Each number is 128 + 24 x the weight over its row's rms, rounded and kept within 0 to 255. Layers, rows and columns count from 0. Numbers have three digits each. The size before them is the row's rms in percent of the matrix's.

# layer 10 attention value, 64x64, rms 0.172, rows 43-63, columns 0-63
112:112115116134144108104106085119144152134133119108161107110163160147110100143161125120150144167094161122142136109108135121157102141141115115154133178141080158133104159164114148150144065162109115
108:103120088109106109111111157126135177147140158180127131135120089086146154180117114143108130149117104138132131105146089101140183069150136131119128089133130148139156114122112110157127158112124123
099:132149128167116111159136139109121158098098100132141127164200122092142130137120124153091141128133099097123145113131148112151110128105127114161134133103157119181079122137119159087145150076127129
107:131164104142086112127131142107119098083122154130166155130137165101141081158092179134141115119146113137150086150147156122155129114137118101143132095120157095171117126123134137189154127126126141
113:134124139131117130135097121147139171181112148121100118096133119181115127109088110113119145137109159164099157115162126165141113118108099161091097149082161145132134141129144149073109129128141095
117:131140093124110116111135122148177156138118146149098143096078116142150150098138119100143161141142112125113157128142089168184113133150132145119098098108177178139128095130130125103135148107152092
106:132121125139114110137149132105134138094101093129152157113132155098169131146162131130142117112138109107168121159133140156130083145129125108134102148164104127063129113109159101092130167058116147
119:147145121117148112139158137139096113109147126165141151111155125153081144118127114125107066137085099095126142123115135102143131115104144115111150118102155124200089129134142184155138116163144140
122:136105091147100073120120164123130116107117138147112148111102131120167110135119100157122149103169062140146130111143127120161133133173171168123128110173149126078130128141137164151143140136127112
120:111162171112114167151112100116134103114099176134147124119117121183096115114124132131134147109078114136141102156119100151132129130165150116121119085133171150181098118125120157173145130120117153
108:103152089123115132099102139143153206177136138144142159101113121107142126142125110110121115175113101140076103116179118148152127120119115126156116076112128115110139145128154125124144127120135083
100:119132150122097139132154159126109112079111181131091141072096133123112135106080107129114142111157106184148128171157150129147153122121122138089128153136115119145165109115133124155119141141177131
109:081113114117157135118117152120122148104125121117091106111109120147141111090152094108128131157084087132113146112153156156101110137126150159162136186135123131077121142115182128071135137129131116
094:137126125126133136116112116103087136113108142145131064109107138129120133126121108128130167130133141109170138150112118158125146099148131097102130185127121170102114084154143085185112121160098175
121:110093111133153100126134158110114128081136129138129129086126149140117134135159075146162154133109106102139136145084140118117126155131138142129140185130107173102092137143158156124138071165098150
116:151138110117134113116140172105115074140120118118145168113095135128176085146123143110113083101146112138139121156133141121127130160130137097159110114160092080083118136098131140085127163110163128
101:110126125107148105099083107135146128154131119114168110105119140152104142123159097100163146177098139077103104104130118144161081141125124121180139101115108150136099150145103159123138087149113114
121:146152151130150140139120098136126132137119130118096100185124145134115172089158156121141138127151148142119153126094167122122140130114097095109120187100141128103140119104118104040129137102127133
131:167146160116133120170146131136112135109139099123124153161147119164097107139130127133116091134124111095112153152108183101132123139097131115125128146084174114161107130096147161082122100115185122
134:099140109147124182120143111147145180120129163122121142123130114125104134141101115112147137173110168157159079159140130141117136097106072128098133138105096127132162121126167087156112091109118142
132:092137128097129157102114111173112146091155153136088195085091142142105149109115114129166110141107091123147131169135138115123152119114117114113143140085142132142161123130163098133105127142165139
# layer 10 attention output (transposed), 64x64, rms 0.168, rows 43-63, columns 0-63
113:159053148139097108122070118161125121131190151088130152127127130112096148129146125110148107115136140133138156104157155101143119140156115082130139141179131105134126138124129147123143130115107085
106:095163124111080144128151154110129139129098107119150083122130157107169099105151102133154094109129143089143171131106125140101156110125145166157131154100116116159119148095118084126113137144145175
097:107099134170056150146121112131093141103127112169119115099124099159128154139121154147110138090156081125126124141153135145139145129119103159168130139100088117118131171095136136141136108134123180
112:105169136152107130131108137135099125098017131103117115100136123141109125136114144112168132140121102155145156116160105144143162135106103147125151108143177145133121138126094161130109132135139133
119:171134069103063155150158117135132115131194119167101128169126148140150120097139114124106132160123129135126074142112112138119105116132129106136109120117153139136104133160141163131148128098127096
119:147104101114076149109215120157129106150108107144116130143122161120154115096145087105137147130134146111141120110135123161131126135146122101143112135062099166151095130149139118136159129107137141
117:130085105166186149150153110117076131144091127116151128114142103116118153158128137114106124144144141145148140144135128134170130120154155149087139109081082121090110133084131111118113133178118138
122:114113152106096129123085146140151124115112103140122125150123090156113124115136119120110160081145122118135123131164124112094180123082068124200130161153131146116150138143142151125133121104122174
119:113136135100136095152161132140142130121045113105112098096125166121129104143120130142110125170148158158127162109103111118154132133134117127144134111066144131146109183111128085138123141155132156
122:159104158131129130136121130160128143129045139133140114141147125108121128115130110149170150122112091150134099116145133132102126124115092119153053127136182136144121148144125109125125112065162124
107:112137106119034165117154120145144092130127109092121131152097117142158127101154124104136088131130153098149159143131102173141146129172148096131143151091136136154115105145105137132126141141126111
104:121172115108147120146167150100141118125062130151127095132133161156141095135114090134139142176116136171133117141097109099113114113070131192118137106139136135121095118132124139141126138100144151
113:133074132127156121139148114152146112139167137119114147145105119128138103114148106124040103149137152135135129168108142128177104132159139113098143124091108109125129110147175142146147136116099083
095:151076128126197092131144152130104143137146158147157100120131136085126107106120091118170130140117135140157131121141124074118132107142110168122112135162096103158119144081140128120131122111149168
116:156032157124141076117096123143137160139129137097153140126107131111097131145133093127087134124148167151129140133146149073145132124128105124126143127160100120147134142104171133117134130126101147
116:103159118128194140124147122135129115118078123083111143111158118156103120156115153136104122144145152124139140152136103166149123144131117138094124107089138112064135113118100138152101136192119106
101:151058146122079115096103123175141109135172132089125153143116111120101139115161135135144117090125135105148137109183138147155128139163109061138125159138117133152131122145123130125133123111120101
125:141148090164170144113128093095109136147203160192116157135120142153126133138133126118089145100115112116136083126117160124108096130140141152100122121127075133121135105122137155135139115117118100
127:117138117120116156129086116121126120111132116171120159161109115181088147146118145142073164111158105120114091147145129134109162137117093135171130124119109150091167118144133183130120123088103116
135:125130087151091153135122122092116122140128147133177115158115146129144107100142089090180105145102121152125113153112122108106135110129182147090181112180132132148104092150134146099123133122136126
133:127147104120139154092127153109159117121093136104146149203087146159151092108126063098125137142115133115167107131120119102127145124096131140137175120140122171142123088145128131120121148098119139
# layer 10 MLP up, 256x64, rms 0.194, rows 0-85, columns 0-63
093:116136105124155163119075116111136161119146125129108135107122149106157079111116138072159102113119139134054149148150160122150144137151120100114110138081090142111131132103141120129139153117169121
102:138094116141110164125109115127111191139116105138092124116125132128175139118146151138119141080161126111126165112160171115130160106133126097139119165113094118132153102140138131178088083151130157
107:173156073106115137123146135122132146140115096161110157118144112154134124129117136111138145126107118089109114115132119130118130147141183089097071102117119135123135094149109189160103136176110151
100:140145106118106153121109135108120136155115118167119120145121134170177201129107145091115136136134146121133142110113143124148131113119156103159122135064079137117111084095132134110125123118186148
076:142079155118079131109103085151156121099129078114103119109138107127106160106146171150152153104149120137120169092185115130147145134132100097167116151106125122130134153105128141094126128125140144
090:140137095102120176108140116122165104087133131119136143133107131141134128127108161100144115124110124128114134191169123109133127137141105070113105062103119116162161114154151127174092120142141138
087:118140069141105080122136162113143104169138145153089121092134134104144103128112118130116103162159124107121146103157126117142128133140091089132114104119121142169204141135088145135123136117155116
090:165119102138102144122144151121149117160127102097071165109139144135130108058120116086111144090164137122134123148124117124115166146141125150103102110146139081141154141117148164128111107167134155
100:113123140160137114143114078127120126210092134141121089114114113142157143123150114112141168157120120111121114139138087071120146139151120131124117143132079102199149129128138116146121130113138135
100:165105107123179140163142095134111115135086087133111116107128144152150086155161129112162116175116128143121134140140081137116122133152150113116080154173126139134141129089162146125087145105129120
106:182120113058125114106100147098159173120128131158126136141158071120153131144129131146112086161137143097133102105142109105133154116134142154070136128120123136165135132137103147143121138155144106
119:136137129138128134161128121110151158170119134154123093135129150173094127118091113111150113145145140124104157128138087132132192132173149127079114111132163096107135166089145135150114102078135128
106:098085121125144130115140089098128164194106121139123091117128127129136134153071150118127135147142124116143171143129131096145140099142124130084083127124098105083139132153157148141090123102163131
106:190122153088130139151107153113133166176098057119133103130140126114129139142128129136119102127117086124111148117114131105099150108176159128134097089124133107123121123104144144166134083130152138
106:153142100134153115165114099067132121140108096132157133130118145132167094133144159098165107102183136081125126118134131114118128159189125113137100096118135122090137149109108100123125116086121135
103:163091123103133153139097124107123158155110107152166087136115160116092133144120162144112133137141121097153176124133129147122100143123118151105132112141131162111103064159105121142095131107167176
094:136085164096142125093104114126116187117106137151134120139182168161104161111090109120105125134134130125147144100111136126102158155125141109105115129112122126144154115122119113128108110144163207
079:156129073100109164131150106130188129135126154149107140159112130144127120117117142122099163138151148120119105133114103144131139113151123083122104117042143155094155124134114150110154142111162141
079:135153113127071180151102120099154155113129125145154120161132134144150116082112105119175133129069120115098116089129116120116159129135151135142146136145172101106148095159098153121102115100143131
081:181138129100113128104128161111153137154141157102132122096126156138107124103111192113131160105096150097132109135139160113141115135074142136098154115116135145169162121164084158124136143142116159
101:111097138135159105111141138118122130155090146132167113123130190150104119142131110139200088148107110123135141099144155107096149146147087132102114091135115098144149141138118132122110122126187157
099:137105095165127118142124092158159119126130123145096131140155149131106111152160087128139182117140143109100104113191089119117170166132132122147111138113121111139145124114141179121071110120147109
083:155134146083135136150128155136171133131114122115134090145130171088124111111148120127144120175081163128115144126088109113132129142160167086120115118150205098107136120155101100123122132121139117
098:120086146112151123140122139105133112118084092131146152114121147178098128113088116126124126147117089116117132121125125126098163099136177153089140121133138120134128156179142126128135066126175178
082:125157076131087189131135131109137115099132106132106125194138155175164127103141116083135110147108135104141120146113093138127154109142163121114157114101127144112124093163121149106128144103135148
099:166101150153134133173095124102123152161120105134115118180132146138117090160083133143145121124132116137099137094102094118113190118187152127109130103139130107115140144118074145124139130149127115
097:124128074106151175139141128136099160130140118147133120152158119114140132122162138141120149195147068137093130119142120128147106114122115073141159130123135136125128087108128103107125068129127167
109:106072125156163118154126123092129096115094091149128160149132118159139143145108098103149136120145140131125126115159107126140166159134161127154088164106074093105119148117101148121145082123124152
115:118115129129127120192119144086099090094122137131168084122122125104127130147137164104164107137134097107104139117143125081120160154162136100126123078123114117075137145140148121154135114129174147
103:143110100120133136118116129094208147160101068161112094113135104102121128142108133121122100130161134116164145115126145131126155125120154123142116128117143160107167096144126168126142146119192127
111:191084115106160168168093128134116123148097115133126111154155142129132116162090106131112114144149146136138166105150139128173135104116128104138135161140106153100127091138080124135084125101151134
083:136137070121112129138168094095116131123135120113116085123134169122172126103143118130159101147126168129123163117103109145142112098158186129136130112086121105122125112105095139084142147160167148
094:156100126129165117192118123117124142120084122115106098131154161145134124126115152108152135140122119157100116083142085129159139146147151097094120083140143073107111143104110107142099140169143108
122:132111131120132150126092148099189112137095127148157147103130146187137130105110120105117134145120165135130124143140087152123146081152147138092080107123137105087137145167163112104099105145122153
087:150149127113118178128101129142130119149142133124155167130087164183115132126135152076146134120117122099101106153136125109147132188123099114131106106100149089178145135091129139114099107135163137
098:139106127113154179113121108141136147187130150122121126135101109150126118073131201082128075136140155098115154126149091117128123120128132157127106117138141130107167151125124136123161147088137126
108:129120135123120151138108101103182140188105103134147145098126128165133142144142115131145132120139136111114107114152064154157125085183140142116101129145144132126127133128138157094100066162141127
100:125144157130170101133062136132107122112095111139111091126147109146187137086139129121106131118155087155112142135146136111112144149143157099159118144094115102158119136173092125104101113124144163
099:135127106122118073099082146109140131110108123156132162132138133092118117140149106116141128135171128080136142147148135111137162121136123078120092153123110116139086126158091154134141121135174193
097:111148106131177121144101111103124160137137122141110127126149147140122151154087162125120119113110107112103080137115139098130113113165152122112133097131157107070192131148100183146110098136146104
101:124134143145129108169083128116160164148111130112119069104141104104128123157107175130173123133117142118075127121154148079147144162154149117120127122119128127103165127111168123113080145132155136
102:147120151125162171164124144108133173096079153146126097134122115132141136134111181137127114147097123149097142116155121118121155109196139132082077101103134102138134140099124125114113111136119160
092:169136130149148090145075127125143149144104144128126137113121114113146132157098151139140114160112097093092144128114099126133139142134149083118076122134130087114152124167126132187081174145143136
099:120104110138157106147158119103131138149083099141142086094107123157110134150143133119165177136120145083110125112148092115104175164129141154104086129126093107115096134175123126168116136151134125
118:139072123156143155152136140115123106125103141161136122177154156124108117106147083129125148100100145117096148119155142122082129150127133124128096151128106145131136130122132178113091095175189127
102:141132102103109131152120134111141137168103091171135073148099146177120154108068101121140133142141152129133153112138119131120158157131192122141093114116100115124168108129135137166114115112110148
116:148101128161143099139133092087161143115125118147138104157103150157142171152176135115136137100156109120086132127132120132128135127113123129132089123103086119164148066128099136139095139109118186
099:161104141141122130138075131136128138157114130154149141133142125147142182133157108099141133103092128054150166139146126129096119157141140090136099147126110112094089147108137132128067100129139125
079:153112114091156143153075138119146162090089090170136137119148147103129109173140139131128116116116137122123113082152130121082146101109130134183113132144142117088105134132164151122154121128103166
088:167078153127165082133067116142136152125114132114155139117138143112067148138107136128125141138104125153096117100146143081158126150141093110129128104175140120101144166134163160121128118118125125
122:131119122129131177166128140093196127106100120141140156085162125161123123123095121121129120129125161132114116113130147093157171152125127117103106122077107112096152149149130170103099141156159139
092:108133125132138106119091097144135123219119118162147099124127138170109167153111120131156126137122145108109130117118114148169137162107142131127075102141128163107073112140133108147115097114120149
110:170083123099172121100128118127120147151135130160131096138117169128138088134075130112147123113142158129103112117131123148108168160137120158116111124139142079153113107126055137157152095135125134
112:166121143122131152191140111108135129144093099131124123161192160129122144137118096109101106150112167135098119088143121126100167139134171129121153121149127073107149139148126127081103119132132127
089:138147112102153113113118149104102172179131159089139119093108178153072151092163125113136162111125156103131168167136087144129133149145111131144114123134120095118121110157141133136118095134150117
094:139125087131115146163095119128168135173116150151126138125128116121124122093071174118119145163125139165086123072136130140145172143160115138118124128114148097114140158101140152172109121104097132
084:140131103121086150163100088117089121114140132137162105100140145126128143122110180130181150088106106125079134107167130138133153131141142095123116144120153076146142113124086150112088104121139126
109:112070149134125110126112099108143170135100124155100134176167113141111150119138171129138151148138136104141089135109114109149130097159145093129133121115094138099122125101089127134171109114182165
101:140154150099126128148132087093111113140084155142118110187151145141141133131120124097130106099143173119060131152161130141110127108139142120103113099111154096097162140148137174157110141127152126
099:128087142146129137156134136133128114131143146139116137128158152134139111132142097116129163105141144087139132096174073116090181138133157096169101152159096093124143127112134158142096075125157115
083:109158130137118159165109089099118146098117136115122119134165192175153137159108148117143142130068136124153122117135137127119168100103132143119112128123121075118138098142111162134104102125103173
110:104129111102163134135131161102142116151111152114157097128145176117161116139107135097167121146123152092171142109165128085142138157125134114096150103115108059121122091127124125125104132164165132
101:143158136075130150137118148109128158137107153151136134157131097169126160098096129094119085182109121115133142110157123113140123088146116086097123150164159100106120129124111114137078134134166104
126:137127134159129100127111108079126167186127104152135118145175103116142180107101152103131121160113124121098121109120116099123194117143164105140088107142129141103141149127133135145097119154134160
096:108107112132162120137123103131115100085124145110136102089150153126099146134168137109159199140140117080138143073106135133104107145175109088141142162117108117134144120130142143143143097130142161
088:148165140117148127169108115131153119108151085133126132135156140091108101146067129099113070145115105125125111152136146137134137113106097104125137137115112111176155147129124131065163143149168119
113:117114051135122122149128132135119125148131118117134125114163183148124123155111161146117194136112148072111172084106156121132146108145135092094149135102140113161136119128118116133111103127147111
113:126088100153145129140124142114149104093131152139115135143177176127130148146143101123133147125119116052124129102146090085095129140114110098144118162140133135135107107136134163172134074153146125
092:128115102118131168118117139123167106133115091109126119099108138182151141081104145086138102131129111158123140128188085119140148120151110102104134090113131112106177117092130134177100127143141126
107:160103073097132133138140166160143145163109094095102100110147145128130171125144175090136170117143117097148138161112155079101133161115111111125109149123116124117114091139112124128099139106144147
099:147121122081143125166097123136140111137155123162068097139184111140127127133119145125130102154131121105155126120113140142089170134096100110080144134143075146179119142155088142123127136134123147
101:117141143086175151122063128131177127116131140150128163106140132144155149132144137091130098130108093123117123122119125127136134100143177054124140101111123126171090125162158149116134136127136145
100:109106079134116111127118126127132158172086179137137164123134096137151151129134132085162154173073141122107151090118112122130141137127152111129097146092109122093150121160141140164130121111166126
091:123135108080154175099105115125149105122122145136077115142143112132128133150092120154133137124115149131147102073150169132127114152155102120152147130113124145162156082113100123083090134162169136
111:113095129113141141156140107129156165149068104127120122125155150176132101155110141082108165152127129136139159127146108132135163127098130131116118091143127080121138114176129129114076110132179133
095:175104105154110133143131163105107136142141098132098128110143147119130126083124168097142149144162134139119192140162115124092154161116162124095114125107124157142112077179119125137097119135124151
091:129071074120125108114107135141144144173148144180142122172135140126125107117120160095111126130131147121122175113152106130090161177089118121155092143118097130114139142129127122122156117083150139
097:136092126103091102159117115112152157174106133159164125178125127136125111106125117081126168148108152127113111136207073128142128169121121132123110149107155130135112129122125136127128125172115121
091:176098153136142155120138126114095104133145109139108128111144105122168095112137143131119056133154159094107160134183138145133127136115156096159132081124129160114145098136128132102136123133135181
089:154107156096168116191095108117130152109109127112139115126169142129128143142142147151112138112097101130096118105140113068090148172150142135136130113133121117125130143092141143190111107095123155
135:146130119125125129112097115129125173153138090172107146157126133164156157091122150105120127123143162089115123106169142130135139140126128081119074144100087141126110073128141169104092113112151134
108:148102076154125147110156139136158147127088090119116134156115124168141189105112169128159125137143156111139128108126167099113170154146138147109100119119130146157176088116144126141145110099126111
090:128119108144115145117109071147154133152144116123148158138136132161132144099146114071146076171098150088079127152173105115177119120115104129138135108085142129122125136132149123103117107100132145
095:141144143126129082181111132124155130152130139128138125135138130110133141104147138135185120124085116138058146092142123118101153098150129106146064133147121111144127118121137096116095073119159147
102:143099100124094124162096168118132156158098143140109113125175107112149156109091104116111144170144141109154146144151127106161126154136163100130136087089111145095129125134126145122092129086171145
103:124113122092127107180112153130095122135134140131132137140114150118119119189116149113152108141119141099091156099168137132156143113147144104138084150127071155104098113167078139115096159118140136
# layer 10 MLP down (transposed), 256x64, rms 0.186, rows 0-85, columns 0-63
079:138151153132126124163152122102147116109102131164155118116163076139125132122126080161117118106091162142116100102123129121166147114096157132101117128112084162147106153120166141114141176130126075
089:107156157134150087165126133186140119131106159159125161103130088140149150136124125124117145158096132173122094137131113086116122130099163134068140154104110115119104121134113104112150147105160096
108:138163170132094110104107154182079130130149137153147150142146151128126144122087126130132121118128172075156143114123101129120077133150130112119115076124132151110141102099124081121121152118168128
082:134147130138116119114148129166163094138155129142144114101149082073151097103136114090106153161130130134145125127135114132114126152055151168133146125159134115152143119114120097163141129138138066
085:117183113187204146142148140128126117157135138114106119101120128117188100108105115102128135129108100082145129122137123095102110139118116168102121099143094146161134114144117115130142131153136122
096:119146074159111104106142151177154110146165115144084141140146145144118085132079138133105138143132168124102142137105130127153111116128109139124125159152159186134100137102088117117150134106095107
077:107145171093103154128148128158109130123129113134125139143130084120168129114104100170133083146118155117169107148135109104150097108120135159119143144179126104123105129120162112142080186109102131
087:136135109077117134095100112104096148127166150100154109176083138129130135146135152146156142154125118096131104160093154160144083171121125103118175139136137135096115123103091117116159130132120154
093:125114127113097129126167132132140125136100110142130089137139146159139135125091153130143154138108105112138156103110142143134118056139129113137125175152055155098127161153130122156094144147074113
099:095167119152143090119133151120153136099132111204073139115105114137098139123148137128118151127105131139125135088122162135108149094099134117173181134101104134108138160116122136147170121112140140
099:123136117150091130117134141123094139138127150136171179120090189122082108156139124107121180129108112112146157096127096118088164152109140152139124106117121075132124163143097106134149111115126136
116:079106103111122147087135148184146176127128124151142139080136151183161159098128122135106147110135141148110109166090138100149126094140102123116130149140152148116113151134139125146092115104096120
103:118107144108134125152160139141164135125122087094142136123110130161134155069114074116140159144133096150140129171112103156126121125098141189161102136100091151122143135116137127113083106105131154
104:107179083105100129102147110164113131142124130145152176129095135106145089123135140119110128134087135141116141145119150085149089099127130150151104131123136145176144073151183155139123108123122117
105:126126105112097114116150119119119132110139173129086155134144087144083128091080121119100101133138107129122156112139149130147148131111136146105161153108145084180151138126176122164130131152170089
108:152156123170137118133096159136095097140107138085169108120096114142110127126111133113117131079143149172115131120129127129154136118109121127171138142075138124075139151140145109173125134122178084
095:142183100139119154150118141145128129110125139088112147129171093108154142139146127123102148098120129170119132130082078121132142129137101124141129080154154153168102147107151119099095143122164081
075:115129150176152128165121143130118162164093104105121125116121144146164114114102142126152096137157101121131173138149125106092128183107122126125075108128117109139097077138108153164098098127121150
091:132110141159210119104153141139109132169156158105124130092118139128164130131112134134120137086148118108175118112137108096150100143152094137094080131077123118135127130116165104130135106146122131
078:119143135152133165156122128115089133133112098122106132130140137129116128159130073135144133139130137131136142186110097128101147165168142083102065135127099133134102119149199117109114121141138094
096:145120154132136167122134098131144139126076130151143112098176140138149152169149132106141128103088113110156117124137117156086112153150112107099070128109105123101102096130133129119119177165107166
089:072118102157132130136142160121146145139114165125161164140126157108122131136147141134107113137071146096094176127118155146123089134151100101156147104130140084129101080115108149150158107138113148
085:099132118176159132118144117118113118128160123142118127108154110165156129119107129120131162067151091124131121114189149123097139134092110163127139129101043147138126130099136136138149110148137140
091:105147196134089166136147132172131116116139120089115117130111081112117172114133123140129114141159136167125115138115116155156141157070126178122128132136141140120087096123145088113144118102117124
078:116135196140192088153147140141139145161115119126136105065150108109135131120120119144116137119122085146132142107148141114067124130131089120110092133123095127140157176109134114132120115141149133
088:115173117167125121092164139119103127114132156158125168087115144089127112111105110148091093136146120120108111112113122141112126124164109163158121116149207120167142127122136103156129102111159136
091:132114140113105123109110148158121137133137131093170104123078102126132110127100122134137116097147093184113140157109128124108103133106149199097180164097149117110103146179131136128140127141144139
116:136159123133171119094115101132107089146171141138100168116120107083144173138089118122125140090139112149152143159139085129097126132133158088128117107131128157167089135141154125122110107119138177
125:135139103092146136168125107097117135089093127137179148133138123094123146131139142077143136142115122094117128163156132148099112140157111070145147094159124156122115124098156140108151137186107144
098:099115098136132155105145108096097130143117152129102122093110141144138133114184146128093129130120135108091116110133143148133124133085105061170129125144160181123111158146167114137152127165094119
101:133093147125155100100100126138107102138179131158154112155142107137130146150126173089143162109105148141111153148104108108126141149090130123117137129107136139106087145091184127116114175122161089
082:111123137163185118129107129177177126139099139158129135133129108124152095123136142124134134113153083139116146114157154083065150150113094151101076142121100110138132136125118132166111095128121126
101:111158134140137120103114158144111098173164162157084096133134082102164100084115123119102107129122109119141138157142133157114146108150126177098130177131156100129126178126130132125107110145099128
128:164104116059148102130124142118121152138158136107116072137107147114130137128170130151161089123145164143102140134141134139114127149099101138107126174076138131100124122136106171118096131159117095
085:116135118168142140146095110124116123095130120137135092143165145082113115140151070155113111100167113147113104121105137140119121131186123153129133135186140179128146132129142102115164132141083105
086:120126175104130130163154090130100130086126143169087114160162117134112096177107136105118130128130106105183136100092156159113128092095134097146150131139135141138107103127111137133122169109158128
116:138123129119132134150096156124118152186128090119174096097119135136112155123110134132130108152132198110169101137108123168144104120169080101125111119150146147097126122153111149115094122109098141
101:133126135116169140176174077068113126129145145126139110108117158155097147063152121128154106090146130149143084138126151124113097123143114154142136096121148154169130127118114114101151112121121116
114:146122156109124173126139112120147146127141108081210114109176102125145124123163120149122108074125106098137079109128130137162150116120111179115127115120113132152113163138120140128137121113108097
083:135106143093112152092182117159120138159126099114157093150092111130144063125107110104158104127162143130112171129111155138087165130100125120158118133156103138149102166122121128115116142106145141
103:132095130153112172117094108143139134122136119127116141162136176083112100138155147121140128167128090083131117143097143191115130126137093137126152083148130142122142117091127083123131165146115167
113:107126103138095120111142087113165134141170132057121139123138081148139140089134115112131152158104128105171144137113114085147135145126129142159118142095124115179145147131168149116112145084123120
085:160159087140100071124115125128120122163090126172174154122102168144140133159107107153113150115079137099127150100111113133111139119132082095133125100149127146148111103142144104140119150168142138
105:134192125142133130139080115153098106128176128123139138146109151127100113099103151115122119121117118125184157111082125150127131141157112145110114085178132102138122158129145091116137137088162156
140:141106120147111120135110143114120129162111177111181152126075155137125130103127123139129063108114139113151138139115128155111116107149070124140079136102167139176131146129122111148132112162105153
096:177145107110076131129119142133110140131187123147131105124108149128088153132093117096150114132106114136167147115118113102150122133098091120133118136186126165093131120170147114151097131178144124
116:079123164128121139134150172155109125163129134109145127167107116134162118087117118139110121121127085186077129171110149098139104134097106186143133125120125118147137126137095117153120099128107153
102:096135131149102140137160132099099161117133102137138171111183120165115129138128138113148114147118147116161121096165097088167074118143118087145080132128114154120110117149143095170118120115148120
079:133134104126162116120120111158175107089166119145133131128153127162136141099097156143142133128127119131153075089128120155153139105095162141104125199113135127103131106135117101109178104151123092
096:092176128135158172112176150108139110153171120164119108124135127147194104094121105098151127095123116064153116113140115149097117124120125135108126152104115138151122103121119097133150123137146116
148:170149094080093117138138147073161132141107129133086137114155116136126148136126123152129137109096165055142107142111151153180138125140151130094115140136113146102094126150137135092134132126140105
094:148174122099034112148147132108128107126178100093152105129086153125098134142142162130145109141115121141128132103142126137125074131124112124172145114137139145126135132126127098164129141155101119
104:135134127090110081155128111122187142137104089121148143141130158135067140165157156118178085146114140138149139104124124167082128094122166158144120125122097140104129110125122122107133146133113113
111:114092141147093067128139127140108136092144125157101123148139126123120104150099124135118173153179140155181121103132124130135111120119152155124136142107138122140159143126113158116098096095174070
097:157126116159139148128101109118164085055130117175151117156161122112143131153121121142152105128119120132105106110120137126154125105122157099112110094142103141172151111118156078115134150184126129
089:114141100098099118095123158150133166151128121083130118100133091137151116137149138130131156090139104144149104140116142124154123126115142097086173152138138188147141129124141121116135112134094048
082:110165121135180142120113118127153115120132141142152133113113141134156111106140081123112126112148134142127154148134115104053143165106097154101071145146099097180144108101113131120165130157138136
111:114129124151113157152141090122109165095085179113126149154108148126077139161139118172112121123128118167122133120118108126095111115153164112143152080160147160089115129109101125144085112137146122
103:105128109186143117123114097199106128107148143184154128150145138109092139160145114116152119101116102108137137136100101106108131115124113096143122144091154136106140150127157135119127171183118133
105:146116080148158089093144131088111122109148130123147147157151124121129131142125157094164172127096158105134138110118137126148121159169125086178133123132153182118126116095114121147110095135095100
072:122121143139125119103132117187191105131139137164083125107139079122146078143115158167135129112130132133147101109117143118108114113118138128110106148133155141136090126123170114096149143146074168
113:130156167152108149142137110163125144118121089161168149080143135155095127127161134110120157125112114128146120134109135102068124115144107089081094133146124096130117148136153100117134188157129139
102:163113143148105126156126117166116139122085125164134143118110149136150151127138115135141156121054121076162152095119122156143148114136167097145111087116095171139078133142141112129100118123124112
136:138149093098124165136126125137104120148117146099104116137129115106128075117137155137155136079124094153107142126129135112083140102154103149112089131153133101132150183171155153129125187140099135
094:121122133166137125091126119133118122132140179133094092140125088137156113123111162165109090145180123164117146135147091114149154092109126139114153136110140092165120126146153126123100150066146104
085:148096100074127100120123142145116166100127121141163145111142161113106117157122125121121125150179164120112139160110137116119156104118173145150079133122124168125106116133123097136085175122104089
106:125112096153132143092100154108172121121150134114150140158124165145109116144164139174154151143159152071090116143112113160103121118125121108127136101127166111126093120075120086108130127144112162
114:119153164147114113131121146145143142110137162169114117151165098178138112093098133154074153118110113142151112083108132128138118118136149113126113135154162139147087085084151095099129147097118150
092:102133094178141101109148156183069153157177155146090132163150100133121090082111126104124166129111103103150142098111116099144151123125140126125146155130142149121098125133114126147138138136126130
092:123151167148094138109072111130127148131078161117131148161091097117127122144135074173139113136132107160123142125098066128167126143164149125112155139113130125133100120143159113105133140136154108
088:109148127153104094133180100112111168132120099118140174156116128128087133136121115102147137093108124124070140110103116158124152092121129171158122146149116128091150165150174117157125153126116106
094:122136174110101115154106094112121099143165157135153106174139148127092113147156146131158096151140117149137171133127129112095163145108117117157133116064150116083091133140115138140145137095122099
100:139130171130080125114158124134135167100088118103132087116142149140112118094129134135134131121151172115181141125102136149123124132121113113160147078106120082131146111195162132090113115147130130
078:117089154140117094155174124113162096122116154182139165139119144130133162115159116116132091154128147113089150152122087126074162137117099150108133124114106095118096154124096132140109148115145154
110:149116146118054147099133141137133131094123157071116131097151109104124120094141164137124151137152118149120127108107147132129125129128129180096159169120150096112114108149158153120164149086151112
092:102127138147134136117116088103194134108159135087135136144112137118128153140096076171116161132131100151128124144131125124121118141170120129146179099150100150123128121144116166125079147112089167
087:100157150092165133137108122131117137133092143172181135113150159125131131164147148127155125123145151111120099093104111099126083113085145111105133098092141171136099142132119110115157170140152098
099:125135113136111142084121161175177144153097118090153093098124141143138142090132135120111131112156186135120100124118123082152137120143153122099149125101149131094148135171162145108094101127137101
097:112139126112104131117121148193132159082146096101157114169099127127124150101114161143117092144132132134162095147135149160124146119131143158095089131126110121136135140085121107145141130158078075
095:128126171136179114128175111142171132088132102143165151116141102116145151129134121115119134131142146085126112083147139118106140104139130150123102104074123192112098100115131151149139150092113130
122:133117121126117114121156126174131144144121125177120116108113021116161133124150128133090143149120138133144101166158106133107115124106166153110157165119113099145135126114145123113090104119134128
102:144080163127101144104104118108134122142130129150117101146115149186090075197080132149142112113117113150127136104135123142133184112142172141107123126116135101130101118152152133121119107146130148
085:139130143118144142161150185106151132128110124128113104101139111134107072120119110143133126112173126154128108167109145119068136153189127168103076143135114104118128131124123164139111141130100095
096:132135118116177145156123186119129122158157097120085160142118087104138100130148129122124156132113139094108092121157097161124154140159091154094123133128138127121116131114166137095154130118070158
093:127158152098100148135135137120108154104094141131139115091144099122102110141135146136101142161111150177118087128122123156145137100122164088158170122128131111113085109166163100109082173123121114
110:124093135122110097135106118152187133140165098146167138139130105117124142091178140132164131110139151125109159132084096116123108112105124136111144119100146128106127117085173145109177149162091131